From a checkpoint of a small transformer trained on Wikipedia: width 128, RMSNorm before each block.
Each number is 128 + 32 x the weight over its row's rms, rounded and kept within 0 to 255. Layers, rows and columns count from 0. Numbers have three digits each. The size before them is the row's rms in percent of the matrix's.

# o: layer 10 attention output (transposed), 128x128, rms 0.225, rows 23-57,87-121, columns 0-127
# v: layer 10 attention value, 64x128, rms 0.166, rows 24-58, columns 0-127
o23 097:080112168030102148112110096136095186133145177184111084177078096148098127132106134192156091201120143165164139156110115168127128080117148174120118119144108183107115124144147120096146132139121152175069162107150137118171110044099104202195089080150153154137134137130090121117084085085113152130142129123061124155146074123085147116130082160159144123131114114157113109096158091134088128137133
o87 104:181103109136175103138143084101201136179153097123091162060147212114165126136134145096147104103126111123063142135151088082128105127136141075141138214121103116106150120110141151102116098135121181062075154119159151134111187157130125106095080132159138060156132118103124082117150160198162095090116150119173133157082126208150131133162134108128128123202130081083138143141131160100128150127153
v24 107:136108154142083139112055158104160114128108156087102114130129140101084060126123131101194092137078163101115147174082113198064139155172152072140102185136117139159150133150178103175124091086151089178185113138123069122165184103142147111151147168171123095154118150135119148208170114145106127133115098136157146123103175126157136112057175164080129149124101148135121140089138178156087139157094
o24 115:112165150135108161096088144154146117113142061107167123132146182140088121168187107133086172114122160069140140157091065159122103159109076124092131111144121126146133113114097174045121069138132100146168107153093199082088124123085136101062029183108180186090111102150123141111123158160094074147145123144183165111132113119108116145138151154115121136129103134167082155119157190136106151129144
o88 106:108147094162125117134182102113071103166131172079102173090103136170099118124134116149182114192115113152095102146147155079173132148133154116142091161156042139150093127112105120164121180134078099156130181144145097130100162116103129106146204144099115051177143139096130105212115109137103143123074131132115112090138138096171113173040139126111083118140109189111203139113109113148150149125156
v25 110:134124122152104140036122107164106103100132121118166064155140147100160109152088116105132162125073131134212153141032111156103149108130111106182156135112100161090088161083161186156130154096097155081082067115116161092139150144133114102166093093123149083154126136161115157114089078180126099146164124063132170138105081134106119121183118120166170119139168117118100134128152128076112091117203
o25 108:154123160103127087167100160150060101156114146145122145134129122127156185131099101152150056102097133144138148095158096077170125136088085148132122154121100113117153134187119140126188117157129105123128142068141172112200161106141116093111171098103143116167161174118143168129137150088151205161164132156163135119088172128163105183180177137154149024117159040155142144148135096153101145137089
o89 107:068109088170131125148160162127170185153137086105092116153121133124148045152125102141138150109115128115174136151083131210125103146113164154079085111165184124144132172152159124094099170125128183095124121170176065138109057137114125122156119170104140140127091173086169087148169103169091145108083134095082137125169145138154137051070127113131132155146094074139170109100094172114109172104167
v26 099:149129182077066105079159139091173146124158129114122095140113119105121139103200028151140153125150125177158163138105125133193182128165149128109094153107173128101150146157151149148105083150177104152116143183101129104090074145111141162164188146117139135206129136157137180067136097128177146114195096122145141125070066137142060130191131103150170113164115126101108110107128157142135141123127
o26 108:182143194103143104142140106145108113140143080136096139081098154158118154171163196161131091130130087132133110103136104099112110063097115137138128121155152095180118094152165145198112108157128187086111175091133165110204116135128148136115162109118090128122131192088127114107047130085123146213131138128187097094150132066112122156041151138094085151129126098179163108110146165134142166095122
o90 091:139177065120138134087114171128164202117147190106156149113123075098067123117117060112096078100096181105128141151152084104106128163192141106122117150118063153109120124196157098090107158077060128167141135116111104107065124158131100125137139099106173151145094111185140159161111111150138086062100084164105131125111134082150105141177128146129150111127164118112096123145184050129104134162142
v27 102:090102162178141152096124108107146094089095100123123130166116113151080082146124097134155144148151096121128159102101139199176146125126106143152154133145084176171125115149144127151137078138154125176152128163211078096158141094095112166150208108159118172109122091137129136132136084119113134139101191119080107122171081133050094188075167157032140158101121098102105125161109096087076138165121
o27 122:101101152193094140144111159159085158156187101100079133143137137119077105146088129118158165129120174129093168175110098164108101108141161168056113157111145115057089129075118136100149144164063094125129142180165123112136165123063145186158094123151183122112160160198128112102156196173108152120115179128126120156159076109143170128149115184152138098137169138102106127053134133103103123116082
o91 090:108135107077116088147137144089156109103089155133159132098118092119136162133158112170205087118120092106132085118133145088177130162115180079143092153099083141147176098153069187149094113131169161150126110157155111157146145139129081164091159095093124118131125106104135140157133102108065122075147067174122162087120160144137050081086163104100081172107200079166127134118190074170125104146130
v28 099:095135173111115126079052122121118105055179148155128161138079169141157096091130151107125138080187088108119165075154149157179181114097161132123053165157065166109100134150161138110148130135155135150135110162127180140119083147119144083107100175129154118145135130161041158127160136149129128123147128156047134137107163093095132121100146072093072126099109151201091114117096134156141163079119
o28 112:129139161154116116115166140149109124139113106138164131126135166146154077127123155105087182128144079067138136098103145119141148105189166089114136114130144118120154066092100108107110131135127134076145117103116136158126121122113131167140055124152090056127084153119161084170085194185134166103119089104136213192163121100074101117094160024074112123113098132144091128080133149146174111142052
o92 094:122144131125112142106115090094164196105085120159175145144131103075102127159098145128153109119097155117095083124143090106111101120075139113176091180106127094133102102168198124130182116116106112180177146138116109141136088112164104156107192087068109179118141126154098085123208154158102086126162134131060088153161117181141105131132075142192166176097128125089159074146156137140090105160195
v29 099:160101147108124165137137097149180111155050127129121099094097088144154142142147104060083159168087150152102098110135113088126130074117139109050096140122142183123162178147147126101124113136106132168178090145181158114105125123114121125136073121136134157159110115104130088154068183202129189181123108102119176137187127085144141159083175192152093192139100065118108187108117134128094134156138
o29 089:090118090188119115115102121143137084115143131129136143135213104130117142130134164083153178097154141110143164156122107138098093128122153090160168106159106082151139134155097146087161119090134137079148097140140090125032118159123173196169151097137128184072107104117136158160122103144101117087153108213120084123105113092103167093172113210164116111132106193146148081094170183175109154104143
o93 102:123178125086116124121165110112148107135124175054124104125095142114114153168069109099097121164134113172220104110111114141118175157155129126130110181093149119142131145125128133100104159154095105153030118162124113152167160160149130109144112093126163154085203102191118115100129179169151148162085112062111153138105114089156083112119149124150141180084117059065090185107151127097096096092164
v30 094:150147125185073159138122128117140140178110113079121122084178134161146107138098176090145102200165096230163087167112083113141083183139109117124165123184053133083113145125152101097090153086187146135127119120143092138123129134117113139088149075142100116147097150108105091092164135061123113157151108168133127118151109155116179128136124126181041129098105135154081159130155096129081086121177
o30 105:083155152134140127126098150140205098099100193073154073136152153063161158086125159160146177112135166041154111201141122120073164121072070133140142104135114103095082157147150131104160089138179142118153127134145096141088130153174161070138111157168133155118128071115133164154152114158172084153148131085167144135100106168105094195116170135167186158132157142100128144145104156090109134140130
o94 079:127116126116132191110135106066173132158122087143140117113084071130089104120131104108173081115143088140114158086102158145148120081134127142078113135084155128081143045143117150078123107167138179110128090153087131117128087149095071144096175143084104187094181125093144092101124127150148152162101117127081140187213114102079063094111146141062123076149103110121100150155135113184124163144079
v31 097:135119190104151170184148147131122139161134154039115099123134147064138146118104167187119168115107135070101150124139166125109146124069160119079136127158140149093151183153070163145121120119079073126135167109100110115130076095135122155145100114084106116142128100133169110062094101123101055121134196116120172137039161125083127122146141057151102138087179148144133170134134112110073176097131
o31 100:088122150077167126135182104102163180179099140168102131142134121121116140078094146143099100115149106145107121143119108084124111081172134148156103166161085182151081111235143141115127138104157144106149129104073108161086131058123131137136086138122094142116059136119093188154110115091104149158089092165111168148149160119108097159107152060144129095145056069148107132099138111174166103191176
o95 095:175100167115086116072154177113058131062173098081165115107086160187135094159154142126129109156142067089132197084098162165169109152139151108133143103116102084128205149165124081122116130082114148131160110182143070115178131150154102130119092116112119113197086112124163146161113135126108111044204149134099149098079135115169126156113147121113151137141129176133130112105150105099111159111085
v32 099:124072121094115164127125147115119175090118049125111110124163172175146140101070096061179096114072115107087150067141097132029144144093130160122128180101118102134146102133112165083147132140155166150133184103117103141102154112135072160072169117160169134110119134112096057101075138102178112140179116140190166116118112112134091100112148125146108161165125173123151091126119164122098122203128
o32 100:101138120122124128078191134162100209125147115155150074106159100117164159160172130096175109134146122129102179140136134129135155109121205140140111096143165124071141141198071099108161148104102166124065129166134099130129120081105160061187099107163095195114144134066144133094114109129120142081114133154113080136055117108143126148178184104131153128187156141099143127208176165111142123125135
o96 103:124067137131131122167126110110152080160092080137105191118147124124113092069092148120109123088158137174152080140148106149135099172193071120097081146076059122189116137144142155191117106116108101164136119133127136085155154115164085145136153107135152093142107212103121072153165111113143089186111166160195177098099063124122120146057133126108080123156063140129111090105139120133167133136148
v33 100:032129133117124126091097164172082081150072093124135171103137146101130136111158123099116172182147061125109165080179125097148121115146109116147176141155113072131160128131184192148171139134125106120100135185118156125117106146148137132089143110170084147071122112149130109133125104141027130154157129083121135097083168114190116123112124109188155142148166165111164071145152131132197134169185
o33 112:174123078088122116080137107168121140087158107154113127058104149130152179136127162155191047160124105124139130110147143081091127131123151156132098093135108073164128154104140102109121217159123116113092152102113154108158040130094130076119084104114132129148147115091107098147100139126126185154122135094160107117123104130115114087118135046141169112054149148128099117218167081146189153081133
o97 086:123118175118121145166140160076111120153100184084107097159064116080116138143128137134041122103141087132142079140117182113118155110116123125075160126137155153112180111176108105139170080158157101173105110197147146121132133099176089183174150135098089091123132175093135163138119158106117123114115098145111162133087083180145117152153110158094057165118095099140147182070096205146143103186086
v34 096:108162158206115129172078119124106118143094107107157141087155129110164059138131093190123135118172109125101144087120113115073143062156082094150078124166138042109182113144125099127142077139152194120135150137109157125186166144096106200143122124144109129096057104152097204116099112173090132123114104112144159113157116081100069131106140151104153110168120141142146151149085087107137074092098
o34 095:139168087170105144089176094147156115173183094137061169061120134109134140115092159127115095075158132171146152108123084136185148132115139174115144117154157130113129121090111166106153105109140129151108087125073142101119035160085167119150164121139089120098105179204129124156175126086105121106152128127141078105134121137060116057170124122087173111177077133131118158089136165105198168108133
o98 095:122088163193125130154135183114133126058098167110187098107113141134132188159134121075108111140106113085095135168165143108059079134100119087128116138055092161116124153116117146151181158165156171108087142179159114093148228114107148157124115165120119141140193116033175135153159131133090145173090133111132145093130144128131107170067106141161115117117138064124131114145134135106065125127105
v35 109:130099090160086131114151120142106147183128077116168108136083108158104139062151142133161150143141145081095100137098087135088157195067146084180129139092174167134160015110096164135138101118130096120196125106113114070138101129097073125146133148130171102108135115140095106109109124153121110040130058152075131072131167127133154089138075150147115064112115088120110176120101125139110147121149
o35 107:139150175129137125105130118173157087130129085094080166073163050113121101114164111111083181108071149078165138145123103139172081155148105135126047126122135110147129130231144172128169103110105123131089129161177059127122110168175137137094092150152134202172086191106105105149114136140146148188146141140150101063105094102146135121121135112120182175190164122125101134114135124141113124128095
o99 101:122116069075129106123099067145115157141143065137175118180149183168173118128134115120175131092199143162148143113153141120107165126157125100161209072164102169154108177123142125155099129117170074109113089073146174144132137124114131105129062119088183056104149124154099106120132114109069154089116152142094103159148105115177148152142100144136084114118064148157153116148145058095099098184135
v36 086:114114163125153135079185174146090094141157124094114111119102131108104080126069203107134119108112139153144116081186082182119154132095110156131104086094131169108140138131124139195136146156164175094082156135078073098128172081115136132165135160141140095128095122134130109114108189169156083139128110136072151086159111139135166123175085103186203140173149169104109137187157100051095155090125
o36 093:209137174120168131114150080092074077139084152151159165050104099116140104150133111124127095106130117126051177107085082143172144145114132189141133131208122120156127086168144094096115118168167148128163173112150141189191138101074096157124167165076115170149157095158153148160187128156142123148101121116129143150111159117167124177146154107072174063138158125123146152156101113111111116110102
o100 088:115115162112116138119133178133172184086114111109055144133127149096145069142149156123146123088104100071172098151129162148133111121169205095127121102077143116171137190162115091130139140061145115095083074186118125103115096133115102104144072107213155077107104153106094103102109126149127153178124152177145127171120096154105135136089069148163095159128079109120117145089096097112192153197127
v37 100:131220086070156118096085159108141131127121142157135127125115131126161162181103122050099120095179126223172141135102176108144108085128098118159102193142175081101132131091156123180106153151092103161065149125124129178109106074163133181127184135145110112096153102133087096192092170103164106105143126148090170148135113097151054166088143149138124114146164106167120119129114116124123127158161
o37 103:198182103179034116116125118099087150145147180105139150198117214113177165145082144135123082115154140090145111166158170099054143109110156112097138165121164083091146150107106111113082132158138137165100139108095131178138132140119148163129167079108086135170144125167104206150118128135082157118115131069101117153138152164126126083115161112151127113090096121124108094154106136052169160109110
o101 100:077120180201154109130113153123101117136107162149138092079138113079115098098133159121120179159110155182137073053132126159206194166167097167145110109134148175181135100124157112125159111126077167126116142064076124109123086150135107107137115162105141090086107135136163122121180153131168095119100116164119118114113101093163094114057128164148122121081226132100108105077155141130084153162123
v38 108:116114171134138100131153144106153118106161163165119170117195151126069101137172100112089174112156102166123121181082135126117128092125086142150196129161063192123136098138091104134178152150172093115106095146188135143083105091088150080115154126185131093112168114135122095131116083133193123087096112154147167216099158078140140147111159105149172124103142072170155075100106181163133103160137
o38 102:159093125098175124141135102166109116143151080088146037197122154153124120108094048107121199140100128103145076179191208126143118131174099119128107131156126122118117152119047162164132105106133139095149134070080107098160139160136091152177140097153141156170127086129097134140155181097106134130133132105087103161157121153177133153125095165172132160066126111048140117126136154163114132138079
o102 105:136163108128119159128065156086155170125126150154163210083141102114096112129145172140150085097124116122157091094075106092098113124135123130100163156171172163109146135139191110145079175162167092156175197102131180126118125134122123136116166112088087134168093229138128094133127067120135141106062117124142157106100093141161094122072131094087118144158201108186141154105122105136087105170148
v39 097:098149097164115059157152131124149106160119071106132161128158104140138225142094140173123097155092147171159130096114142145105148137100145209169094133096116141183137119160108142133163213129146102135167078073114145137150128123152169136176124148133184156194121147112172133139094167188074116133115112161147092124103163106072148133145120113131105208129168126107067165132127095167131067150132
o39 097:131138142136110138100093131118138060143089133135098179169067063162137076131167136188174145140140114132103102136115117194140142176100108165147112133087149188112102127182118192090148135103206119113081100147162124149106154118133110099087145108109135118139106079116148186184161114163110134182100176074124128139111105115096112115144191195148140139082101099141174153100201110085110156147166
o103 093:126094132078110133095133107110131172095153134081123136126200147134152156143084130083127161111130147142138138152141081108153191178125107143125116166120154164114182142113127032118111174120124085140136066100096128126143159159067116106153116169128105171128171152127120119135095148094112123116216120132090160128116102198167150134122105086137170133162047175156066133129066140169103125040143
v40 104:153112107129146098101063066154104140114139107122110127108109133127100066113111043117161124167165165147115131081168079156142175132117138118133108150119114150123138121082097138049144137119131074150130132113150094191128236116099097112107123096095130132154137129051107116123119137068127157089134105124133149090047205146104124154139172112096143143141092120107092184167105139143095056087139
o40 091:090141142129161130153104168166125149123132112159096128194065137127181133145141137124119084089137110125091150181119109139160104151128139144143138086171093141082132134053066145177093150139131112119132169144085186100124232152120143179121141134175157154123083110191058109140113156164190102119157147118158131150139162167150181128172118159154102150131180102081189187135104112130156079138125
o104 102:165096098141145102118153072096140137173159102074149117105147160140073153085163125030137202054145104153131141144171122161133111137105127051156153123143097111133119138209148126117121125129136137107153098151137108133160139096172098117160128142098145125076110059066110095141130142134068122184128159116158143171145114102140075154095167157097077162104059123152146056124111142145149148087148
v41 090:148142125141119109137098135100106093171088137115122095106071148123154134099125124067098160089137108178159095104102124157041132188190133047122091089118087122122074144128142186084156129139122072156090104136127144101089135139105117111130151116135128127182141152170171153169185121112138163119189144176122149187166161159070110105102078096203099155114113116154125135111111102081068156128083
o41 089:079169184119124109099163108113158117056123159108117113089152134139158108131113089165084145121115165074115150143125149156142070095108078095092101171085090144132087171111161084113114075129161128163169185074133102134116120086134099121150122139053090145137113127130142169129151130172115064160152050129135216100119166077183064167140131111141165112120193151133123124149131173098144136105140
o105 087:076159077098100115175083102092118171219117139133143140108087172101108147121048148107110109129110068160152116117143101151120124135142179133155082140126120101079152089155142130178159141147091114161101096156187083163127082164156134121102136161126139126109174075216169114156176149104131195083067114091128105103175086136112135130150073135152122121152108123150089102093107173123118108093160
v42 102:150154102095085168110096141184109134098128086174098152129161115099087156119104127133108120115183126084106123097080135163132123155077155139113149112103125202166186208153112077125107057177102120096147116161175164093126086163108122116120145154112137103093140115108121142125071137156173103205114138111082084078077138070139091093130075097105141140138113138160116131137184152136096097185065
o42 097:084064088148190144128118146152118179148104102169132176108133131101069091097126102120097092142104106164121114153131070131112143100127181161184155128159106089094205136115096091091123162152130183108132108107134149128112187050057097123149133103103142125136078110069187078079124124147115133130143152147131116178158167091128178112163114110082122135113075141149139143093082107199126076130106
o106 096:171146136078142135099128154128092112140168148183175120100100118092167142186125103181135081125176186127178097150135157114135117169143080114115129106099145156160079130094172139186158133106137109135099165087122105174119175161149120117151133125133186164126184135051109172185124128090180119107079113095137113151133050191169175097112156139152118073138063178133101135125123125121169141186123
v43 103:093091177098113098134182072201107070176204146118113104128069119105097139117123117140134158109181138125100131110098078150099110154137167186120145157129158181091100127167151173125156117148085129087084133105108136203118165095167137125111066166137146150106117123179135126113100138152188160153166143105150134110108102122121100087089110205096102138094160094065178090142146118110091078127110
o43 113:144075191089148168088103145086058158092093138146156098084110108089169099142137139063137085119126098154078080167072103143141169120137188187101112171147094155078143113145080154097149158144126144125129132139167133124175083173126104144131193081113114092135077165117070111131131119100114109108112151123131080159128117065169139136128135090143110100122077151090125156082155063157085152164159
o107 105:153190154120090107156171078174140125175140137142054176159130100167132106107093146146153140148134086141163166049158105106138104116160081122152133074142141161160132100196121129121137175124081110126114180133135084117132200127190149121158058188170085147136164082195148101126125136126150126190118111094128150105123142173132084090088111129128112127163144093146162091114138188084119120097091
v44 100:127167156113099125142117091182130146072103175174118113089108155112059117102116147142092111151115114066134137148112155115146159078119157162138109101103149157162145087104198087122157128116186115177050135135169161094178135182090141136152083166151128117153112095135193111190116187118133149112213128174125125182108091166110160129164132161161112154126175170077138133128113102132136066088136
o44 095:189108127161141110143100118113123116117132066113119181156114159061156179114111193126137131148093200135136094117169130195134114130123095074098124128138158168121195161121160095158118071140078116110143140132152179111110188168127176103061144148138096117194151128126182108044123080138109168137104117098166154042142131087118164095159087130127121107150143171146154096138090121154113121106144
o108 100:171163119094080198109104172145117194120104184102121127092133081170117107154132111120078165125170081103120172099166062154119105110185122141132092108126171053116137133144103108120111191090147077185134116134170057055125097125167100107162132143126052146140114148121083143151141136105133104102157168144125112174098079174095122174122145133153154146089113137106092136161103164172126130123176
v45 096:111099156182097109131133075152147109134152140132133102187100088192108101102191049144158101098147143119206197088106101099073145163134102160105117141082144109130225136138124117175160137186136161113120062120088100115160113067142089108077126099150166168121138101119112156136135158155153136144132143134154162153109118135129122142077184094122134058143131169113141158092169121145072117101109
o45 095:119102100156072143075158098149083157142146085122123112139142142095083089129142160136155111152111103138165162170134082089098109176103163115154142115113107108091169161174091134149127079131106168079107137162159085159169148155102116162139156092168133175098102146161128164104152184177122196101169138172184035108118119094132094128177165132077148185151180081133109167129144111160116153139193
o109 086:112128155142122117161092120078176151061152187143083156155186134103148153173093181085095137147117154084080057163161160121158118120105169091126130196129077126161127100093148134098138177128117125090164074153159134133123117142088169107154171090161149101117100105183171085122107107102133068106070165078131115088113153122153108122097102149150124145118112189136154070176126177152086138101092
v46 110:138112171144149144121099154115087118106113126181101063115132180153083190204115109107151115120128113138130165122120149114100183137115116108164158098104132149136173147124090159130140119189124147181132124146091103131139154118078199095101093139155060066140014124114106142134185124114126165093182195151161141139185139116130152124161137142105188105064132116100146083101170087115155138158124
o46 114:153121122173104125130161169138060147135155079105135136125184157113116178179173080094140102083116160054135111100143124082125148088148154115108133102151103135143130159159133129155130099108093157154107110180102145103143149139147094109147090107120212158101174124144121068129161176080074136145164135152156196108119086139111083148124088106119168061166174016134094110171112133120145116151111
o110 100:118154171138144138108103092111159167124111129146161108062081097129125110100090222130104139127153087159177110111120089127123104162077098095137136147139183123069181118139090131169168174161157055124124116086159122099139167135061184160074089136154092135137092120152157150103092093142161139152137101098178095126085158140139171151157134142161098149101146161131081173104108099132190184069146
v47 106:123118187105132122088076102101106111134149174166152173155156104118130138165160109155106131152169175132127147141140116073101156157149160070126114104161133177144057142102077117098096173163077121150154117088085109158087149136095078154104128127150187142130098106144117069108154094140096109181143120194113148145098045201150143133065098139127159096137170115085067170122097112076164141102138
o47 108:163108121122114124133126138169170130123096180081060106084181159185147137108106138104132133061155145097126123167098152127084151119142063124074117178169077130130070128060159138138112138129180079100156119180145142158168081120174162146145087136116156153104182120116055109083156091168104137147189102095157099171124175084165093120152127151150125129120184127166121151103123157110153189146102
o111 113:069122169089169151103109158131101125114177069191189116213131081098148108142122126134110197125121174155142147092187129111112091141145167097200130133121162067142159131135110148130167081096085162132132108131137155121056133087137093139126128133148081163156096118200171177111122146121164087148093143134146119150132138154158149140125144117137124191101096108136145144129152080122117052060173
v48 096:074125131208129153112136111101140148069131141141119173133102142182136177120116088129150119143161143126088196151162084104103173139142146181194164140135105121121142187149107103163096120133097041112160163133177122152084100084101113105116116159065144155135073091152146112148082158131164122179132120106158136076177148202152133120129118133100129117142137162068152195186197108133125118122123
o48 104:113144130083140174131143158155115073173145136130165109071134127119099172158129179137119113157148120137122050146109103069111110106140128150102129091151056131129146173142169110098192149136143146152159106171158117148108064114074066149148142138135156138128158130067092097183112116112060182118099134153130108130093143162164166156132161161097150136073051151108070130041090126110104095171118
o112 093:130115179118097141089120130108170117080108129127150127179077116162139100138104110092185154131102169165118126178189127154111134165163110118174142180156094089146141107195047113078155145143089091075070139078105106078129117089183137159131076083085141153163125086181145149122137124158142065095164165104139171103103079151093138129091111136113096125151131159160117115198105161151151150088105
v49 098:219118119130110198076183093166084146175103152140142165139093142194127179139118116185132145143142102126150088175123104185135094124093178080169089105146095089177124146059129058108147133092092117114136116146140148078153133130120098095175117103137087096128150143084126105208109146143093112099108169189131132115122130174132102117123126139174153092082108158101135118140087127111179156090100
o49 098:078164077133126102128151114118168118103103108127142213139164100111063129109133093107133105176072139097155074097137166129151150162141135133086087143137113096081128093112117094136078102114129103179137080123076158100048193099109178062096126111101145149143105232122165095138149140107131087133102112095145134084085076148115120154174101116081138174087112154104117165160135153147138085139135
o113 103:073122127091148108117088161163128119215092101122162009117137137100119108113167157191116182133149106131116160135152140160114114129122203166149192092137140119138190163103151203120154160121095132092160116125143122139116072092091095137161078138129134148125124076098097124111150072165110134129114185110135163186198137127110180156114117137142179117085132108097120090094142098114140132097132
v50 101:144114087165111081096146104162196026116119123051142174104107106147112129107153119108165098085099155134065199166143115069079135127112088124165146144127095123167136182113123092191086145177116061099108124141127090188178121176138135150200152148125096170141098100138125148171112110073112126142166154097138108111167141094103124176091099105125142131166108102127157102110123130120143126153156
o50 109:175149165117110129132028114145142166191163077131105119133173148125145148154152108168099137138096154159127127123144149065082090149089081147159154119145106120128097145165177152120150200097195100121133128128155200139115126099110088193115148133104139086146129098113089129122131155112089156126142183129107094104151137154202147047157160125133112177076133072106124110080102166115093179167114
o114 095:136132143166149139120165110117105126099082129132130151053074101085129181109120170109205133146140126153093139147170133192132200114164191102066103153134139199125178106061064181171141090137144164109141131131097110100120135134117196149144099149160130073108112111117123110137117129181061086123130142137172181081133110132086074132122072163153130070137116154118119114103176126119124120095114
v51 098:106135092168156172076144177132134140143113129150135117130115113147077096050180119085157107102137135092172115125073198145148121135123090103112158190097123170125142116151109163089123141156130105107102080128101171144149172091158103154172155122155138090139078140170095046146125152120113106124112080107128154124160130123125164082141148183071137203142209097085152127064147095109154138076079
o51 096:165096172151135196133128080079095099081070139114094156184151088133145115165141092126074144132135141129128072109210096095120091153094152094044091093075106117150100115121085152080157132133153082136145078182167184124135123160099112056103140132133161131089122110090130157169115141166095183106152187114117116108122055138153123138144143127109153086151111146106150165169080148146111117135123
o115 094:113145057112164118139146108105092173157194096151116131183071134148120125148130128131128189169153178112156117134066143145134113088126129157128126116117119121147108115171201115162128118107088150137110177148131052124106172156160088196133133101144117123140106145171137173099098136085173135166109114147099111100075157114133135182112111169169117175167239107144181084132140147118120162129207
v52 099:090166165124149109116113140024183155118155137151143093102130135162183084142104140157110132128168120112123183121134123123151050141144066091063179126142169184146190186112089089087142127152080107122148090134106130178152106141139182093088166115158145122105077088110104132124114124180109151107146082086116116120121113160126148087106102192139068153140179141099138121123136146129200132139169
o52 100:152087102168124170126131112146065155074096156127115149123073142103128086158158131124096181150140134112177067153138154068115163188146147105083138099180095083191128143158105125147129141134141133131154094132076134080110112120086092085112133092150104188099124018155093116148114155128119184126119110157150047135162088170128121081088092079100138141154109128109134161122139132116167154093069
o116 094:160149147147187117090110132123103116124145147135124126216154053105117084149114162129171110107122180169156206122086105148119086086146099121128057161132144122125169147058080112068149132085155140156060110129117161146152113094087132146148140228158116132099189170138158187141086159102126083132127140107136159126152139085126166112153154155118150098069107114097094135171151165113113143138118
v53 102:087120126153209114082143072076158080151167097129116162127142083183160144097134119094098059122094161147139084130086121115138158125104102171143122152150139138112133124172112089129133151115134063089121147137151081109115144167124099132086143137088110143170144179127174081149106201083208108155077130147067148144115081080138117133149149181146186118102132185136177119107060125139151106152099
o53 100:094117127109190153123095139053127119129114186087151117157084133120113083170148166164142185112129099132126114144099121116163119158111137169218147153080152150087128120058106135169121152085162128109086139059128132173154167105092136097143178134152135109170141133098158108126117087099123079142110142089163112080134105189180168125207155185175134132116115125119136083112112170098168149144192
o117 100:118139137097128128137126106195206184139133077176160176146173126104095078145137130136128090156096138163085104102087163132114152083150130146129131138154106128213152179134138114128178136104163113120134142132128147096136120133114151171104128119118117092019106195191070130075151167166143133161132111168148146084080145144151131191058148109106151153106141152089163118129170107176160105164142
v54 101:080160142149189127138150176163089109106117100143105146111137192164103133122162187133135153221143138122137120083172092128156140135126153146164125182140086134098119149104113103117147084178103134080116136106070159096129118118176142089135147169206080111121124109122167084178181142115149122147074117107108155133114141146100084146186156162055098145176155093081106117159060157158133185147142
o54 095:128100170146160138096192161157125177140160038139120137121139133148112139175125077102142137127095127074114100081103107190093103097158119108153105128132150189134124095081057124119081156111143109143168125131087162145139191107078130164079115081126160115103104153123135145133168181138049063135107152087129116144162058127149148071090149117096203134109115189155136100133153137126167138147117
o118 108:127108087138103133120120133158167130109092172135109096215125163090111113146114158108113159135134067160131195171138158113154101098146096165073119101137114092145156121172134082060145085118155140153089113111095129114110090164167091194181154142152103046124097195143107082125068110070174161154159078184120139168148081156169143113175114088128096157160158103135108143131095097108124132144132
v55 104:138190125154125066140109117140133140122126137174061171203106133114130162166098188110147087156117118151089144154134124090147080110146173103084101153097123171206183102092166188119131141167097117111112153141124123121132111154122095065078171077168191132164108086143140120177170090208141129132113166094110164084155182115145098142131107169155155136131125130139162124117089200119161138127148
o55 100:101119084123115084113142226146147114086145099065135128158106165086097132109081135136130088142116110092149092166126133109086067139125126114093168094173114079126189139123104074143118127113119073058089208115104127111153082103088110119108096096063155177085137144182095123109110199140145171066148123124119134124160093162125118120098142114103125123087125127113035120116156132120172115102117
o119 110:138117130156149166145088062133059151190156125121152150133134120124149080163144136155149187146132157127137119172142080123173199097124109157154108127139165136187154105039127155154089148115151139163129073145075140150101124156105138102195145156224085041127135143135116110133140105160113106159133147151154149140124073114120155102169076101168147123153094087137173098141061117090110100118148
v56 093:165131142078117143171141177106157122177105054136167143097115183127139115093086158083166090143156160126137153117032119074197158120131153151182124128127088097126097115162144081113088117133102162075209137132135151090142122100128102085106131134202135117105184088137168162136138088127127087125089208147129118133116129121087103138123093079154121147140169117088163084103109165117171157096118
o56 105:087115095087133102150183111196112105121184109125099154156097174136032157168117109154100125180125146115086121167099136177138110108174126158181148139085175156134117129255144117120083130087138146155130093153109143170107146103077139199151066113087094161107142190108168150132084111093129138146126135141089144117159107129121101143095111114139169128137129144174157098095116140114131134128097
o120 088:135117141123154137119143128080156171181137123121099091092133109082169100139167180157143186104119140158124187126173155104124073101082098154042079076159084134136127135071165117111136121145101141157153202112170175138162081117208138060178152175164153157109142067123123108081117110125123152108124124161154121175138106148131160101090123188109132137149175091160148153112085112175097135110113
v57 103:130062153163091128064130164191127189147164119101147062192152113141122125099190170065144107088149089120150135071092097180146125157128091093166168089140177136145134148116112158135152129106154117132119186155084156166141147062119143131112127134164110193080084141213146112107076167110178166151096111117134162107107087101156146126139142139123084161106109137126144114101125128094156181106150
o57 096:114108176157149131084125110161090144124103104132139145080215141119152182136152114077139157162110117132133081133116115104109172106099136183127150136079085110137221149125065095102102146128087139135169119195160124160096063141166110072092124125138128078103147119089107082135121135108169178101147142100146121172110106124138128149107139154133113078166193208167150160121165111160178108109061
o121 104:204133124132105080104103106147169130134175106104133209173062110148109069112140156101128099125090113091113108130127167098142113155143178153103091099111128192110082097125174163148169096117167138146081128085126122138190143108125090136111127117191134145093087146177122148112159133152108139154083128075078151108137214111150105145092119141126121137105209100077138089179141150122056146160151
v58 103:097133101162122205114139086100113161114154140111135145100116173111134093146104132095082133149096096154123085153154135113141155172154141117180151145145132078153156124201115122164100190193096110127106122120142110141135181132128173126120152085161145129152024124080078159121122171118095166123164074163142080133137122171126166107109114067147163071155139093200127107140093178164108193081112